From a checkpoint of a small transformer trained on Wikipedia: RMSNorm before each block.
Each number is 50 + 15 x the weight over its row's rms, rounded and kept within 0 to 99. Layers, rows and columns count from 0. The size before them is the row's rms in percent of the matrix's.

# layer 2 MLP up, 1344x512, rms 0.185, rows 654-672, columns 384-511
104:35 16 27 68 53 56 31 44 58 55 44 67 40 31 44 44 51 26 37 31 58 42 38 58 54 50 56 62 60 45 27 27 52 56 35 60 33 26 74 64 58 48 26 52 79 40 52 50 56 53 63 35 43 67 53 59 47 57 62 48 53 65 51 62 45 62 58 50 40 44 49 49 61 20 58 61 21 50 51 43 62 58 36 76 62 65 54 56 73 35 48 51 51 45 54 73 31 24 60 65 41 66 58 13 64 72 65 66 25 23 49 54 58 58 67 50 43 73 77 43 65 28 72 42 71 40 70 45
105:21 54 56 04 39 58 51 35 46 47 55 38 45 62 29 46 50 46 44 44 39 54 55 44 57 53 51 41 39 31 75 41 57 77 77 40 66 56 59 43 50 44 43 45 46 67 58 49 50 71 63 65 51 46 11 26 51 55 45 68 49 40 63 54 76 64 31 67 38 56 46 54 44 55 24 41 57 58 34 43 64 66 42 47 40 69 56 70 32 65 39 42 37 52 77 64 36 49 29 69 47 50 49 66 54 60 64 65 41 56 24 41 48 37 39 53 42 57 55 24 76 18 53 49 34 52 51 49
096:56 40 52 64 58 25 41 24 62 44 32 44 43 48 79 60 37 89 31 88 54 51 52 36 68 40 44 53 36 44 54 25 41 67 64 54 48 55 47 84 56 18 62 65 31 18 56 42 57 32 56 76 58 45 43 66 49 10 62 42 43 37 48 77 66 48 57 41 56 20 49 54 55 49 59 55 24 38 57 25 34 51 53 52 62 63 32 43 25 64 54 59 62 53 44 53 64 57 76 63 46 66 69 57 65 58 52 22 68 54 61 41 51 66 27 68 20 37 47 54 55 80 55 17 71 68 41 72
098:55 76 46 46 51 40 79 49 30 54 48 63 58 36 81 57 58 44 52 30 23 65 86 51 68 54 67 55 50 52 62 65 54 61 70 48 67 55 50 74 18 44 49 38 25 70 51 27 47 58 53 58 49 55 61 67 48 75 27 27 67 55 60 52 48 50 58 55 40 42 49 62 65 24 28 39 56 19 56 75 27 49 36 64 44 37 42 53 45 47 51 39 74 39 58 42 74 32 66 30 72 40 54 58 48 41 68 80 45 78 33 81 75 71 53 39 37 69 35 38 50 58 30 48 41 85 30 58
104:48 19 58 65 53 57 66 58 16 47 44 41 58 34 59 38 36 68 46 64 39 43 58 58 44 65 56 51 52 34 60 40 56 62 46 56 43 14 33 41 82 33 53 37 65 60 41 61 76 70 68 52 45 66 25 58 50 29 51 21 67 39 57 55 68 54 66 31 55 62 43 44 53 43 57 47 26 75 38 32 66 44 62 65 60 64 50 74 54 51 35 55 63 54 51 52 54 59 62 42 56 53 45 33 32 68 42 39 67 50 45 46 44 39 19 76 70 38 56 31 41 38 18 35 42 55 33 31
100:47 45 40 67 75 61 56 37 60 56 55 60 22 59 60 73 48 53 39 47 73 34 70 64 55 32 72 56 59 55 31 58 71 67 70 42 58 45 45 67 80 20 87 37 33 52 39 43 70 58 66 58 51 72 46 45 61 14 43 82 42 53 47 61 74 34 44 41 24 14 26 49 42 21 38 66 39 32 30 55 30 49 41 61 62 52 70 39 51 42 50 66 62 64 47 54 45 62 34 25 45 43 72 32 71 41 22 80 43 45 64 41 45 50 45 33 32 77 34 45 57 36 26 51 65 52 26 85
100:71 40 46 53 50 70 63 65 63 48 24 58 53 36 67 50 48 48 53 67 41 52 35 47 36 41 38 67 31 35 49 39 52 27 63 70 62 43 67 51 65 67 28 49 47 51 59 32 41 45 36 49 44 65 59 64 38 43 40 59 68 50 52 39 19 64 68 54 39 61 59 48 63 81 58 56 78 37 74 72 12 26 61 33 30 55 44 42 39 63 54 44 37 70 55 52 67 38 55 44 50 87 51 48 48 57 36 30 82 49 68 45 28 49 21 50 56 65 37 73 47 49 31 39 45 49 49 95
095:61 55 60 84 29 53 44 85 17 61 59 54 38 54 48 62 69 65 66 48 31 42 47 37 25 71 74 42 32 86 46 61 40 58 80 54 44 43 57 72 56 35 55 48 39 40 37 41 58 42 55 30 55 29 30 53 62 54 38 54 49 47 55 67 43 50 54 52 49 63 60 62 31 23 46 47 55 56 76 30 84 50 71 50 69 93 63 59 68 35 58 42 53 58 76 34 45 61 36 65 53 33 27 48 52 51 52 41 50 54 50 50 52 40 71 20 64 49 29 82 41 46 37 20 44 44 55 49
103:30 46 28 73 52 41 52 55 64 36 40 80 34 36 64 41 81 52 34 60 65 86 41 70 60 57 62 39 44 66 46 45 55 47 44 51 43 46 51 55 36 39 45 27 43 65 43 72 37 53 47 48 38 70 42 57 31 55 45 30 79 33 52 28 43 43 69 56 56 33 54 45 42 43 61 77 27 34 41 65 45 79 71 60 37 33 32 59 85 61 57 75 69 49 58 49 47 60 48 62 67 62 37 54 47 24 50 73 42 46 45 61 33 59 64 55 52 54 48 48 16 52 24 49 28 63 56 47
100:31 75 50 55 26 91 56 06 46 63 30 54 65 80 49 62 59 47 56 50 18 65 56 37 70 42 26 34 44 41 48 54 78 80 61 30 42 31 34 40 35 25 47 66 26 56 66 49 48 58 38 28 41 44 31 49 34 35 60 37 46 53 58 51 67 36 44 37 64 47 60 32 72 64 44 60 62 53 43 41 51 65 44 44 50 32 42 34 61 60 52 39 70 50 37 70 60 18 36 55 22 33 59 23 37 47 40 41 64 63 60 43 47 34 54 50 47 41 55 59 44 43 52 38 39 66 49 51
104:62 47 55 58 51 70 52 55 54 40 60 39 63 63 58 40 45 38 49 54 57 67 47 80 57 48 61 52 36 47 45 41 54 58 50 57 31 57 44 48 32 50 31 48 70 40 45 19 57 49 75 52 36 44 13 28 49 72 64 22 56 42 43 50 47 56 64 47 64 62 57 35 47 22 35 47 40 73 59 34 86 53 56 56 57 65 54 57 58 59 17 34 67 37 59 36 50 78 55 67 41 69 65 33 78 62 49 37 38 62 51 28 23 48 65 68 62 45 54 49 43 60 32 49 30 36 56 52
090:56 47 58 52 53 47 59 45 81 59 45 44 66 19 66 40 46 51 46 37 55 63 46 64 48 31 30 36 53 62 56 49 17 73 31 53 54 43 44 56 80 61 76 45 34 43 72 53 60 97 57 26 70 62 56 38 34 57 45 57 30 53 66 48 60 51 73 42 29 38 44 42 31 37 66 72 54 51 74 46 41 65 68 61 60 72 27 23 57 66 69 69 32 45 52 30 58 43 56 42 46 33 73 50 38 48 46 51 66 23 58 52 35 43 60 29 63 76 52 22 63 37 63 58 68 62 65 31
108:90 44 71 69 41 58 76 30 54 53 63 34 40 56 41 65 27 47 62 70 49 62 87 47 45 15 55 53 87 60 39 50 41 77 54 57 81 55 68 36 39 37 73 67 41 36 59 78 52 39 60 48 65 31 52 55 54 54 42 21 53 36 64 64 56 29 43 75 50 67 49 25 49 72 59 63 74 46 43 35 48 55 75 70 69 45 54 25 49 58 64 50 61 57 52 11 41 48 56 52 61 61 24 42 69 50 54 44 37 56 48 61 19 29 58 23 45 54 43 58 43 73 42 63 54 56 31 49
101:70 54 56 39 70 61 47 67 48 40 76 46 62 56 64 69 51 42 29 46 09 33 54 39 53 51 35 42 46 56 68 41 20 54 59 46 31 46 48 52 33 44 60 49 52 36 40 79 32 30 30 39 45 37 28 73 48 41 37 28 55 62 67 49 54 25 49 60 48 52 39 30 69 25 47 33 52 77 43 21 25 48 80 58 57 41 26 43 49 62 45 49 66 18 38 64 79 57 56 84 46 55 70 16 45 74 23 50 48 45 69 33 51 54 56 19 58 58 19 51 71 50 71 47 39 49 54 80
100:54 48 47 37 46 45 33 48 65 63 61 39 79 79 44 35 59 61 38 61 46 66 45 57 55 13 53 50 34 49 53 54 49 81 81 86 55 54 67 55 39 64 52 56 52 32 57 73 30 20 43 67 42 53 77 48 67 51 33 52 46 48 44 37 42 70 31 60 35 39 40 58 38 45 53 85 57 46 20 29 51 31 36 43 77 36 61 33 50 32 44 27 64 12 69 38 36 62 34 44 44 46 51 46 56 56 41 27 51 34 69 29 41 21 67 61 47 41 58 38 74 60 47 53 50 41 53 20
099:48 55 53 26 20 60 62 20 63 45 27 17 58 63 69 47 89 45 40 55 53 52 57 76 63 57 37 54 60 63 33 38 20 68 49 73 50 70 46 87 62 76 52 67 34 48 51 45 63 40 12 55 46 75 49 30 47 35 42 58 57 65 56 57 31 87 48 55 86 50 36 36 48 47 43 69 16 53 33 51 61 44 45 34 23 61 57 34 47 21 50 56 40 60 64 47 40 48 82 62 43 54 37 51 44 36 51 46 22 47 57 58 59 69 49 29 56 30 28 37 22 38 56 45 38 46 36 51
093:47 63 57 27 52 36 65 49 62 39 52 17 51 66 46 59 79 75 45 42 58 49 10 34 46 70 66 25 62 42 62 41 32 62 65 42 21 61 35 78 34 23 20 37 30 48 70 58 48 57 32 46 59 31 24 36 55 36 45 49 61 49 45 91 56 78 48 45 36 49 69 67 35 29 39 73 60 58 48 58 37 30 64 43 53 36 41 48 46 62 44 16 59 49 59 53 75 67 51 56 46 32 62 58 48 37 65 60 28 57 70 36 40 40 63 57 53 65 70 48 64 58 40 44 62 51 46 51
096:62 58 55 64 15 38 73 68 52 83 61 38 33 68 62 52 48 43 66 29 46 42 67 51 61 57 59 57 13 53 38 58 53 41 81 50 36 66 44 40 51 45 41 61 34 28 34 67 53 08 58 48 52 59 47 54 47 36 61 55 69 36 50 37 44 44 38 54 42 67 35 57 48 40 24 71 35 50 57 49 34 54 65 51 52 66 33 83 52 35 59 65 50 52 68 27 71 38 47 52 63 45 42 50 75 74 15 81 28 58 75 57 68 66 54 44 39 29 55 49 67 53 48 49 46 53 56 49
102:64 75 56 62 42 25 34 02 63 46 66 36 36 49 60 63 53 67 26 55 49 85 69 46 76 73 73 41 49 46 19 72 45 25 56 29 54 45 50 46 59 61 15 36 35 35 62 30 56 42 68 53 96 56 73 26 29 62 70 61 30 41 28 61 29 54 56 69 44 56 72 51 46 22 49 48 52 83 50 53 44 60 79 30 89 32 57 72 67 65 72 52 42 72 43 39 35 62 28 40 20 35 41 34 33 70 50 50 50 49 59 36 73 53 42 60 50 27 52 49 45 28 56 48 23 22 55 41
# layer 2 MLP down (transposed), 1344x512, rms 0.0782, rows 654-671, columns 384-511
099:46 43 56 35 49 44 31 67 44 37 53 49 56 37 33 37 43 65 25 52 59 55 55 39 62 26 29 64 73 39 27 43 60 43 64 86 45 57 57 57 50 34 47 41 70 52 46 26 45 55 67 62 35 50 58 47 45 57 47 70 60 66 39 49 46 41 46 72 73 64 28 60 66 74 50 69 67 39 53 69 55 36 51 80 53 59 65 54 74 37 47 53 46 39 57 56 46 58 81 52 47 74 43 44 41 36 71 43 56 29 39 48 24 94 51 43 53 54 22 57 57 45 41 33 45 85 47 39
101:53 49 49 35 89 84 36 54 54 59 41 53 26 46 45 17 42 33 59 40 42 67 58 57 45 57 42 62 74 45 72 71 40 47 70 68 34 60 55 66 53 44 26 50 76 76 54 48 59 67 59 50 30 36 20 74 08 53 41 44 28 31 55 50 51 45 49 37 42 32 48 31 69 55 56 59 54 63 62 52 52 56 60 52 43 45 58 62 67 47 93 28 47 42 60 63 43 64 37 75 70 48 63 41 67 29 62 36 62 59 26 08 46 52 31 46 60 51 62 38 46 76 43 72 21 55 72 51
093:71 21 68 64 46 35 24 28 44 27 49 61 46 37 72 35 60 68 32 52 24 44 56 54 64 28 15 20 38 87 70 35 65 84 43 40 55 52 52 32 58 46 28 59 53 48 35 45 51 44 52 65 52 39 39 48 72 32 25 71 73 66 61 57 42 47 42 60 29 25 41 66 52 39 20 41 55 47 39 55 53 59 53 44 55 41 52 44 44 56 44 69 25 35 67 46 34 54 42 45 46 52 45 50 74 53 55 62 79 75 53 43 83 50 57 34 57 42 60 39 30 45 26 57 45 54 21 59
095:64 34 59 62 22 31 24 46 63 36 81 41 36 40 72 57 77 32 69 48 42 30 47 47 44 46 67 41 42 70 66 57 39 59 11 70 61 69 61 44 63 59 84 26 50 38 25 59 44 47 44 48 75 56 43 60 44 58 40 79 22 57 52 38 54 51 47 25 39 36 47 51 24 48 41 46 48 62 34 41 50 59 45 64 65 50 75 43 44 87 45 59 45 51 45 43 97 46 36 56 25 40 39 46 03 49 99 44 47 51 72 57 67 31 55 56 32 70 58 41 58 37 84 66 55 31 65 54
102:79 38 27 60 56 62 59 61 58 62 50 39 26 38 76 47 68 69 38 58 61 42 80 37 58 80 21 22 69 78 35 17 26 53 37 67 54 33 31 43 58 55 39 67 46 35 49 66 40 36 46 44 59 44 29 46 54 79 74 62 49 55 33 36 54 39 30 58 60 38 48 50 65 57 38 59 57 37 85 53 52 63 47 53 31 58 55 57 53 60 65 38 57 57 39 64 65 56 79 40 45 39 21 23 60 48 34 45 62 51 21 48 60 48 47 61 65 37 42 37 12 49 35 54 45 43 50 68
101:32 47 51 43 46 59 66 53 53 61 41 47 52 48 54 52 31 50 52 61 51 72 49 42 33 45 62 56 40 27 34 69 44 66 74 65 68 38 37 49 28 33 48 54 66 61 56 62 26 67 75 22 43 53 24 60 42 77 61 65 46 30 27 70 65 51 57 29 54 59 31 30 65 22 57 37 47 45 46 50 74 49 42 65 43 49 40 63 50 34 47 27 54 47 79 50 38 29 74 62 49 41 49 40 49 65 67 34 47 51 43 48 54 79 53 24 49 49 75 37 41 50 36 31 56 72 54 79
102:55 36 64 58 20 70 51 37 46 61 60 49 35 49 65 66 44 58 61 41 43 45 43 77 40 54 54 33 38 64 59 61 79 22 67 62 47 63 43 73 54 55 41 22 69 18 56 76 61 29 50 70 46 45 36 33 42 42 45 69 46 47 50 48 50 30 58 69 59 56 39 36 33 52 37 36 38 44 67 39 66 45 69 36 56 44 55 80 23 29 56 70 63 30 57 86 57 51 48 66 49 57 83 53 41 66 45 43 53 52 91 48 39 48 59 49 70 47 42 83 41 10 33 39 31 14 62 49
098:43 29 69 56 50 67 19 48 56 45 31 62 39 47 71 29 30 45 46 67 52 62 47 15 10 72 39 58 26 58 39 71 58 51 55 72 62 45 68 56 63 59 43 59 44 69 43 43 51 88 40 56 33 49 52 72 37 60 28 36 66 26 46 41 66 45 49 65 65 69 31 40 78 47 63 49 38 32 45 34 59 57 83 39 61 78 27 73 69 63 46 56 57 49 47 52 25 40 54 83 48 49 34 54 71 62 31 50 60 27 44 53 58 52 48 36 45 49 42 62 38 55 67 63 55 28 23 47
102:38 34 55 46 58 22 26 56 52 63 35 59 59 35 38 53 48 30 39 19 46 36 38 67 27 41 42 41 38 69 64 68 49 43 36 49 49 39 36 39 36 30 45 44 57 41 57 47 36 57 41 74 43 19 64 71 84 45 46 59 25 34 74 41 46 37 88 45 46 18 64 32 41 62 26 49 76 49 38 42 33 41 59 52 21 43 16 59 36 58 61 25 46 44 48 43 38 45 17 39 49 66 83 44 74 70 28 59 58 44 49 49 54 43 83 35 14 46 64 51 55 66 64 25 54 48 60 61
098:27 58 47 44 70 34 81 59 48 32 39 60 48 60 49 28 69 85 37 49 46 54 62 62 37 53 61 51 71 65 44 68 44 78 31 39 29 65 26 70 26 34 33 47 44 33 60 29 53 51 40 65 58 72 69 67 51 28 47 56 29 51 64 44 34 57 54 37 36 21 44 61 24 62 21 49 63 31 51 51 20 30 47 55 73 41 68 62 48 62 30 60 45 69 46 52 58 61 73 71 34 55 57 49 73 57 45 63 73 61 28 52 51 49 50 69 49 58 77 62 49 41 68 51 73 86 52 62
097:63 50 65 39 87 68 53 25 25 71 62 20 49 56 85 59 52 65 56 57 52 38 50 57 28 66 86 56 53 41 47 13 36 42 62 62 36 22 62 71 19 74 26 49 44 60 33 60 53 40 49 41 72 46 50 47 26 79 24 44 12 57 45 57 36 63 44 63 32 47 56 43 44 40 47 78 39 52 45 52 71 49 41 70 30 43 62 38 36 40 44 46 23 36 72 56 54 83 46 54 85 64 79 44 54 52 63 18 56 35 36 42 46 74 28 37 58 44 45 44 41 60 66 56 75 66 57 29
096:39 56 30 33 54 52 55 38 33 41 51 28 50 38 52 66 50 67 44 25 41 35 55 49 66 66 50 49 80 46 39 28 46 53 44 64 65 44 50 65 28 61 37 47 41 54 52 39 47 25 42 28 54 51 28 44 43 77 59 45 31 39 59 63 56 18 64 50 32 40 34 24 43 63 55 58 66 34 49 47 46 47 50 95 67 59 31 27 56 24 55 50 44 50 46 15 25 49 49 26 38 56 60 32 53 62 75 42 53 66 34 44 34 56 57 59 54 78 57 46 71 59 54 57 42 42 29 67
105:53 55 55 52 67 39 41 50 64 50 71 29 70 68 62 35 56 50 71 54 37 41 53 32 53 34 68 49 41 23 45 61 62 59 60 59 56 65 35 20 29 53 51 67 47 39 24 52 66 53 51 53 56 61 53 51 46 40 17 51 67 52 66 58 53 37 43 69 56 63 36 32 20 53 81 71 61 28 40 55 35 47 53 44 44 73 45 43 50 85 38 35 47 80 47 41 74 41 52 51 76 47 50 34 16 52 74 38 33 74 25 56 26 74 58 12 59 62 47 36 48 80 53 28 65 61 50 54
101:49 53 65 44 32 34 56 52 40 65 55 57 65 53 47 38 40 42 58 30 62 66 26 37 37 29 55 32 20 48 48 41 50 58 54 47 39 63 59 44 63 46 42 33 48 43 69 50 21 46 66 57 61 57 71 61 30 32 48 66 37 25 53 39 30 23 27 84 64 57 77 52 42 63 46 38 37 55 62 55 36 59 28 51 55 36 56 49 76 56 59 45 43 35 33 58 48 66 40 39 48 54 33 50 26 53 73 34 35 69 63 30 43 53 50 60 32 31 60 44 48 45 53 54 35 64 46 27
102:73 54 55 37 38 55 15 75 59 59 46 75 22 55 09 58 76 43 39 61 57 77 48 35 57 75 45 48 36 36 75 44 43 63 57 76 53 50 22 75 38 63 35 46 38 67 54 70 52 27 52 89 36 70 70 49 52 59 32 61 28 90 35 46 39 52 55 69 91 22 80 40 49 33 29 60 55 39 59 56 67 50 69 53 50 75 59 55 55 59 37 65 69 83 72 37 27 51 49 52 42 52 44 62 65 39 50 59 53 23 58 76 28 67 23 57 55 51 70 40 58 59 64 46 48 56 22 40
099:08 64 51 65 49 68 63 38 34 25 61 59 71 21 34 45 29 22 34 68 45 56 21 33 60 33 32 23 45 35 59 76 66 70 43 59 64 47 30 62 63 22 42 43 61 54 55 53 48 74 28 46 56 58 33 34 59 61 39 48 41 49 56 77 48 56 46 28 56 55 45 65 51 96 54 54 69 43 50 38 24 60 44 45 74 76 17 49 75 25 52 53 52 59 74 40 43 37 45 62 78 65 65 74 51 56 58 39 40 43 31 55 51 72 22 42 65 64 43 35 53 58 61 54 52 48 52 43
090:50 32 45 65 48 71 28 32 41 51 58 54 62 38 33 12 32 32 55 33 71 42 47 57 40 33 23 56 50 63 70 48 38 65 26 55 72 68 38 36 61 40 41 60 24 76 30 45 44 24 50 53 29 49 75 69 76 44 40 35 57 74 41 24 32 37 55 61 53 58 58 44 75 56 67 45 39 38 37 55 42 64 32 37 41 56 41 74 58 49 64 54 68 47 29 37 50 52 30 50 18 53 56 34 63 55 25 55 57 63 45 59 61 31 52 51 60 32 47 52 31 46 20 51 20 70 52 71
098:45 46 52 22 21 36 52 65 35 60 53 61 37 37 59 63 27 77 52 38 54 44 55 66 77 36 62 60 47 49 32 47 31 55 36 67 42 70 29 18 60 23 55 66 46 68 54 33 25 51 47 58 67 62 88 44 40 40 56 38 19 48 52 67 85 52 29 48 55 57 42 61 47 69 72 52 52 37 60 63 60 47 45 45 67 36 64 52 69 43 56 25 48 40 33 33 63 63 39 37 50 36 46 43 37 52 48 62 22 27 61 46 53 39 56 71 53 16 19 59 62 45 35 64 32 38 79 49
# layer 2 MLP gate, 1344x512, rms 0.175, rows 655-672, columns 384-511
105:60 75 54 37 55 60 38 66 49 49 23 49 50 73 48 40 60 66 62 38 42 50 71 36 40 56 79 56 73 34 49 22 69 55 44 48 26 37 30 48 44 60 52 45 46 45 50 53 77 67 57 29 41 50 32 51 47 72 50 51 75 19 66 57 60 64 53 50 55 21 09 55 27 41 49 44 41 39 57 97 61 94 41 40 67 66 35 47 59 49 46 56 47 52 52 35 62 38 40 63 44 48 44 30 54 41 66 49 47 62 55 47 58 08 50 29 43 52 66 43 41 54 69 37 21 49 63 41
095:43 59 60 75 57 27 42 47 44 56 54 39 54 67 30 69 46 16 47 55 25 27 44 44 52 65 36 57 46 14 45 44 62 59 41 47 48 38 70 78 37 38 63 33 69 38 31 61 49 20 42 44 64 20 57 84 53 12 87 68 55 56 32 64 40 67 38 37 57 57 29 57 56 40 45 17 53 32 61 41 61 69 46 47 61 15 49 50 23 70 31 59 46 59 43 56 55 57 37 51 58 43 61 36 39 77 56 53 37 61 52 50 69 59 49 40 77 56 60 50 56 40 56 26 51 67 66 51
100:54 49 50 71 37 72 29 52 41 64 68 47 43 87 58 58 41 37 77 61 44 75 69 41 26 51 78 39 32 60 29 61 58 34 18 59 60 77 64 32 61 56 87 45 54 32 52 39 40 42 24 33 43 57 71 60 77 47 49 80 41 72 28 41 51 64 56 45 31 63 36 11 56 73 45 38 33 55 51 49 70 56 69 49 39 60 60 47 57 59 41 55 24 70 58 11 72 33 69 30 49 76 45 26 47 70 58 64 45 23 64 60 66 38 69 36 47 44 80 78 42 43 56 66 63 32 77 33
097:81 37 60 47 34 54 56 73 76 56 44 50 30 74 55 65 75 54 43 18 28 37 81 34 46 40 79 45 44 46 38 33 44 35 14 46 94 71 70 82 59 58 58 54 43 53 51 19 52 46 41 51 81 51 53 41 37 46 33 60 35 42 41 59 46 78 58 70 69 29 48 71 51 61 46 49 81 32 65 38 36 59 56 44 41 43 60 78 47 61 55 66 31 37 83 47 46 39 50 53 37 20 38 52 47 64 16 50 39 57 54 33 52 72 38 32 72 45 30 69 24 49 52 65 52 22 59 43
103:71 39 40 67 31 60 41 32 49 39 50 52 63 46 49 73 46 67 50 64 47 45 57 61 31 43 50 53 69 80 28 58 65 44 49 51 49 47 41 44 55 64 95 41 23 58 74 53 62 45 38 63 88 47 58 43 38 26 30 61 52 67 29 33 46 69 51 55 62 72 25 24 47 71 59 12 41 35 42 36 61 40 60 19 47 41 52 42 62 47 47 38 35 57 53 41 79 57 27 45 52 45 45 73 62 55 38 99 32 64 34 55 52 30 73 50 46 38 33 73 31 44 65 34 57 37 90 52
104:47 54 45 36 58 49 59 54 63 53 51 40 71 53 50 68 85 46 36 63 51 48 53 44 49 36 39 43 50 45 53 37 34 72 19 39 47 53 55 52 27 49 48 32 41 40 55 34 61 65 34 37 51 70 41 68 35 52 26 50 44 66 44 59 88 37 53 39 66 58 40 24 62 25 58 46 42 46 64 40 80 48 47 45 86 36 50 50 69 58 27 43 50 44 39 50 26 53 73 50 38 38 39 66 52 40 45 59 43 34 23 50 63 53 71 56 48 60 58 46 72 49 62 83 71 55 59 48
102:52 42 28 85 34 66 64 63 26 67 67 51 71 20 43 83 60 45 71 84 54 53 57 57 74 45 60 31 57 65 50 39 43 35 32 35 49 54 56 38 65 38 47 64 49 58 73 45 51 48 72 74 60 44 39 26 51 39 48 83 08 70 46 38 31 66 34 45 76 37 60 53 71 31 28 42 34 82 31 51 53 56 49 37 63 51 60 51 43 40 44 19 51 63 64 56 40 48 32 48 57 47 60 46 50 24 42 46 29 63 44 47 45 43 52 97 37 71 66 46 48 47 42 53 21 69 66 67
103:45 63 49 31 44 65 75 53 45 65 51 33 58 66 56 54 41 61 52 71 43 57 43 67 83 41 42 75 37 41 19 48 46 49 44 66 33 45 59 76 86 59 42 43 36 66 26 44 49 52 52 60 52 46 42 56 67 60 53 22 38 57 56 30 51 65 63 55 74 48 72 47 54 47 65 25 70 57 41 53 45 39 33 50 64 67 31 29 88 44 32 61 08 52 66 45 69 44 59 69 45 97 56 34 31 68 54 45 50 42 28 65 83 49 64 41 22 45 58 27 38 34 27 42 45 73 43 48
098:53 43 71 53 67 54 27 60 67 41 54 49 38 39 83 69 38 38 72 71 73 21 68 47 64 55 27 54 15 34 56 33 39 54 65 51 49 84 51 44 46 55 72 56 53 60 44 53 42 55 79 70 83 62 52 40 78 55 41 30 61 66 51 44 54 27 56 58 66 42 29 68 33 73 45 33 58 46 41 40 57 47 85 33 40 47 44 51 46 57 41 47 33 25 19 44 44 58 57 42 52 48 38 31 28 22 38 60 47 40 47 60 47 19 43 38 69 51 31 29 81 42 61 51 67 36 49 56
104:73 47 36 47 08 36 71 71 50 40 40 49 79 52 46 29 61 41 34 46 50 47 46 77 38 61 57 68 69 39 60 61 31 31 83 40 37 66 71 46 21 34 47 27 31 62 52 33 43 38 75 31 68 64 50 35 61 66 56 53 48 39 26 49 67 53 61 76 55 60 37 76 60 21 59 49 67 40 61 52 27 54 72 33 42 58 46 47 61 65 64 47 48 72 51 42 77 51 53 57 52 54 57 39 33 43 14 27 73 41 22 36 39 47 45 53 57 81 55 43 51 74 50 42 48 43 60 64
096:46 99 35 58 35 53 49 56 69 41 34 25 54 50 24 52 69 45 50 32 18 58 65 68 46 54 61 55 62 58 52 56 60 53 50 41 44 39 53 63 03 42 54 40 37 48 49 35 32 51 64 66 70 66 58 45 53 56 37 59 16 42 34 45 60 42 87 36 43 22 28 32 17 48 41 47 51 51 56 33 58 75 50 49 49 78 47 49 52 58 82 49 48 52 35 48 66 48 50 80 53 53 51 51 41 72 68 62 10 58 41 50 53 19 36 65 50 44 52 53 46 48 44 32 71 59 70 37
106:57 40 45 80 29 63 57 36 45 36 62 45 46 58 57 48 25 52 54 47 33 39 62 26 21 18 60 81 69 59 60 49 16 66 53 46 10 41 47 22 44 55 65 62 54 51 21 53 73 60 61 36 59 69 46 34 52 54 53 34 58 66 67 56 53 57 46 73 54 70 58 33 32 51 55 48 53 38 23 79 37 70 67 60 14 38 77 31 43 33 27 58 34 49 40 58 57 33 63 64 47 41 41 31 48 42 61 22 49 38 32 44 47 31 59 42 26 55 28 61 29 49 68 55 54 58 46 61
104:57 28 82 55 74 48 31 33 45 64 68 73 34 66 41 61 30 41 57 33 50 17 49 45 61 51 55 60 58 22 46 65 61 24 50 70 32 63 11 49 50 48 64 54 63 99 58 38 67 66 32 42 40 40 63 66 43 66 49 37 34 65 35 57 49 51 21 68 45 52 71 49 71 52 51 66 67 24 57 63 54 61 55 89 31 24 59 45 52 29 23 50 35 58 67 69 23 74 34 53 30 46 34 54 24 57 29 54 37 58 41 34 39 85 33 53 33 34 65 34 42 46 46 59 22 26 44 53
102:65 60 58 31 47 55 86 71 43 60 41 50 40 42 61 29 47 55 53 30 63 59 40 49 25 95 52 49 60 73 73 50 38 27 37 35 58 56 39 62 14 18 63 57 23 38 73 34 57 45 52 34 57 74 38 48 57 36 31 52 71 50 40 77 38 38 43 49 48 51 53 74 37 21 68 35 58 30 55 36 56 29 46 44 45 33 72 53 31 18 43 50 52 77 53 50 67 73 34 55 49 60 35 48 51 50 45 46 37 69 53 36 55 48 69 24 48 42 46 55 58 46 53 38 14 67 35 67
099:51 35 28 50 40 53 46 53 50 26 66 47 59 40 42 58 58 29 35 58 65 39 58 55 51 37 53 59 53 54 56 38 41 43 61 60 60 52 46 57 80 66 38 24 57 08 24 37 45 59 35 40 60 43 55 31 54 09 38 40 51 57 45 35 46 55 76 28 28 20 58 38 33 52 54 40 69 39 58 46 45 56 59 82 34 33 60 60 59 35 42 29 36 53 34 54 42 20 52 63 64 60 70 56 53 51 49 40 54 64 79 49 47 74 40 61 48 88 28 51 75 45 53 65 66 62 41 50
092:55 39 53 92 42 57 48 16 37 61 36 41 47 31 40 63 44 53 74 54 50 41 28 74 41 44 55 61 43 68 52 26 50 59 48 35 59 64 40 65 95 60 89 58 67 41 32 68 50 49 49 76 54 53 77 49 49 34 31 43 48 31 73 40 47 57 29 54 65 71 24 64 54 27 49 60 32 61 29 62 63 56 42 46 47 51 51 72 66 53 60 48 41 41 42 39 71 71 47 42 54 53 58 46 49 44 39 54 48 22 49 42 43 75 68 36 33 38 49 99 51 40 64 40 77 41 50 70
099:56 45 67 41 38 30 76 55 44 64 54 50 52 59 40 49 30 42 78 55 42 34 57 67 76 38 40 56 35 35 49 72 56 27 73 60 36 37 61 40 32 38 62 48 52 29 46 56 37 33 66 38 81 45 47 71 43 44 60 45 52 73 63 53 61 53 39 58 62 35 19 58 66 71 46 15 52 65 27 65 45 46 55 44 62 91 38 69 53 54 64 56 50 56 56 64 60 59 62 66 75 68 55 26 66 96 56 41 55 33 72 59 62 49 37 56 70 55 59 41 69 44 26 61 64 59 36 40
101:55 53 20 49 58 55 59 54 66 44 48 26 65 54 59 85 69 52 54 55 40 62 78 57 73 31 32 26 63 33 36 54 50 52 38 73 47 44 64 44 38 35 47 57 60 48 74 54 58 48 49 37 80 44 30 32 45 39 42 43 60 47 67 41 36 36 60 51 39 68 56 50 60 66 32 54 63 39 34 65 80 83 41 49 55 34 38 71 51 46 55 27 51 83 73 47 49 32 55 52 58 50 47 38 59 57 49 12 66 68 31 52 87 40 33 41 32 23 66 40 51 54 68 40 28 65 38 40